Weights of a small GPT-style language model, trained from scratch on English Wikipedia: tied embeddings.
Each number is 128 + 24 x the weight over its row's rms, rounded and kept within 0 to 255. Layers, rows and columns count from 0. Numbers have three digits each. The size before them is the row's rms in percent of the matrix's.

# down: layer 3 MLP down (transposed), 512x128, rms 0.114, rows 406-425, columns 0-63
# up: layer 3 MLP up, 512x128, rms 0.103, rows 407-426, columns 0-63
down406 109:101133148103120096163123086129106120124136127115113122124132163101173125118148126141105186110137122154118102125092142137103168111122125122130124142159104141084107122114111176101136082067098142
up407 107:143113161163114141113086143170116148111105118083135104109110152114133105157134129143112151151101123114093087107110093200159118173129111111138127140120125128141155114094117146125107119152113108
down407 105:137138130091101100131129118084155141144107146133152118134099135112144159122138088129096102120133122101156079109096148085087166114133150153149107137138141086152113195143122095165126140116153135
up408 098:115086097135127137128160128146118155142165126110108146093147142135152114134077106092084150182169093111148094095135139128136124126143157105146113152112161134081111111149168129134182111121129154
down408 104:133108113121142136172123129141143124107143081130110117097081133133121145133101129155126125118101098139159162101145155141117104160151119141144180075114107122153124119130156192103112137117146114
up409 103:131133166150138148156080121156140176119086131111136126108097088156102145136178092111139125124094139089122141147116118041128135157123128106113084115135155126122124131117144110103127152120131101
down409 108:169101083092130121133093158119131088115145126126107144109130140103085130109117153150132136108150139148143143105157157148109144097133090155138137141115184133130115135163074184147106167136132113
up410 090:154139133149138132096175138112195165147166096089140153110119120129127158100128120154125126170128101153143154155099163159121119148169131161107133109131135147110140096146144156118101126122097172
down410 086:126130140147114117149151180140123147125124109123111136124138103077145099147134075110108118113125102121123135133098139206109164128133093099104136103154187131148116129132111098118146153136158110
up411 101:155123102126145090118127089125149125147161132136117143150119101144135124113089112119141109138130141123117190145153107137135134149166111134085126105129134116097099126137152095140134180116129157
down411 100:079111107126150138118112127152116100138105168097111111099150159112100151155143098055131158131115126124114148156105136094106151076154149103134119150150132113140164133137103086143131122106136089
up412 099:167118108116096104132147113174139130131121144118103127132077107101102158098123100110118148126151105140125123154121121125133119210117117143117093146134130140139113089121147126159139167118151107
down412 096:119130113107159126104157167106169140160125116134105135082154135205132141148146113098170144125112115101079093102089142107186130164117150122118130120131124091120125118171128167147116135121144148
up413 103:133153145147120144131125164128113120158085134087080144117144142127145102123149071107097127132092093126120132112187095126113162099148160130142128079154128117141131112113140148096139124116146130
down413 110:117118106085124080117132132104121137115152105137147140129151131136133114151138117129141122121095163114142197132110111128165173119142146152164134181133139091142126143128154111112096109106113147
up414 089:155115106170114142108134086130109142121120116138136151124103088123118094153110105125100144156133116140137116161109111125094110159166107113113135142089122092094176085092140129144133182119091148
down414 095:159116083132139119104134144128125113112139119101080145166143159148145123121199096161150132107136131140137123138129137154132116137149129165107129156143114135124146123206073103141127095143111139
up415 100:135116084104137096125091116129158136151128103095143103118130143154091103151080090143080126118108140153141137109133130113134115172135156134137136188117099137113129155105120132141141154128087147
down415 094:109156101119101120088115153094158139140073168142090126109081125124139108108106141139114137091127126117102139107103136145146143129158103140133111140198147114167120103144157131117114121097182115
up416 095:121171127112169115117136143144144122162109160123120115139142172130157125062142153139107134103163142166123135097095122170145121143165140149138099139147110098073176116122140105109133096136134103
down416 101:148106110189086101152141178123114119081102125149134109095099130089134156120092105168103131141112118138130147136127117146141103118106138104094125146132092157147131108127112159154148079102145115
up417 101:138123129130096140138132133145145122144104106100151141140127163109089139104095152108156116140163082188083175121133157121106077134140093124084132151147138115104091105148150144135134128153117147
down417 098:127105072109137142125115105093156113150153129147103092153121137142158125183134104138140131150169097120122139181102099101125114139122130140138176112143085163130159141146113134164124114107151154
up418 089:142108097150118113086140148111135134101125161180160130100083148140159178109152119098105157090115103127137147104175150153129126099111145098144127117118141103125138119130149104139165105168096128
down418 087:120125115144158107156102097164120111082126100106095109096133137110127140166091157143169077122096125140082141163163155109158080146124110131096105125122151135145115149122128127158111083106144111
up419 090:131128135147104166116128126112096148137134140123124129095116115113122123194123102148136092143133135145135095098079143147149114124154117114171119170071147146174131146137124116065131157161171120
down419 102:160118134123155098119130142137142104151097108132097145143139125140121113098139126113146148142114112146173124110123067116120140131123096113075162129157137139092108090119138162202096122148119174
up420 100:136112129111138155116105117126123173135098116213132149137117126129143117124137124119121118135139116103136150118143148100161150134129115119124165152146135126124121143097100115129113137108106127
down420 094:146121142097145155162091125124112125075108129150145105085121153169140098134143101150151152114095149128083133153119135133108138114127100108125137113180121124152096118132146131149125089145113114
up421 084:113126141094126081156143201151142162115147132108172168170135123085120119127113113109122124146101091122141096119136132146070114142140167111120094125101136102096116128163136141114074088139134125
down421 089:135135085107134096122133109132134086112149119108115129119127103135118117118138131108142091153097106145117095130123117130133177132091110131150132169156162154130113138109131144084112126134120160
up422 097:115139135107079128116111126113188105145165150171139166131117133113142121150184150162169121138138098108115114135124157117091114156156117122153091157115091128097117082094148117176146135174134093
down422 106:126094145148108134171165120155149143157101151136132117114161138149134102100148107128110103140137133130075145086106112118136145140142104155102147161130091119128101130100102138124178112151129147
up423 099:137129159136119149122152145137144129132101118114083131107141133127146166107093164091105144133136109122104104164165102125141127088106153120134206111165108133078101138089161117167130100153110088
down423 095:127178130146136117106114107095117141103164131161129151048124122129134117132102130134137109133125128110184175117111127120127110170120119160123099153151134125162166125104099167120075173130112097
up424 104:111100143126072141105159105129155168137201118154151137140091154150139130114109110089123111151141144144168133152061104116141124113155141121162143099077121162104171150099120142159146137138139136
down424 104:143128102140142133187150141148102162132081105108150148137109132112133127110106127148105143150121111130110121077167131105106087131126101134131149150144130118140132078205062133145132122129140124
up425 098:104124142153104118141092138118090094156128093139124129107100126066099138133178093103148144089103073135119118111148144127123141134153124082113092135134126090126133122112162161123163177115118150
down425 101:119134136157161109110143126155116148115112165146143135137108149135150110126149134085099145145104084143132150182121085134145147126140118102109113145115111129153149108098156083146161114133125130
up426 101:106130152100138130156055118126107130145156141126116154163146120120125127197120134136128146170145102110163135096099078134083074120138079163115133127096131081087156169108137152148164142125133098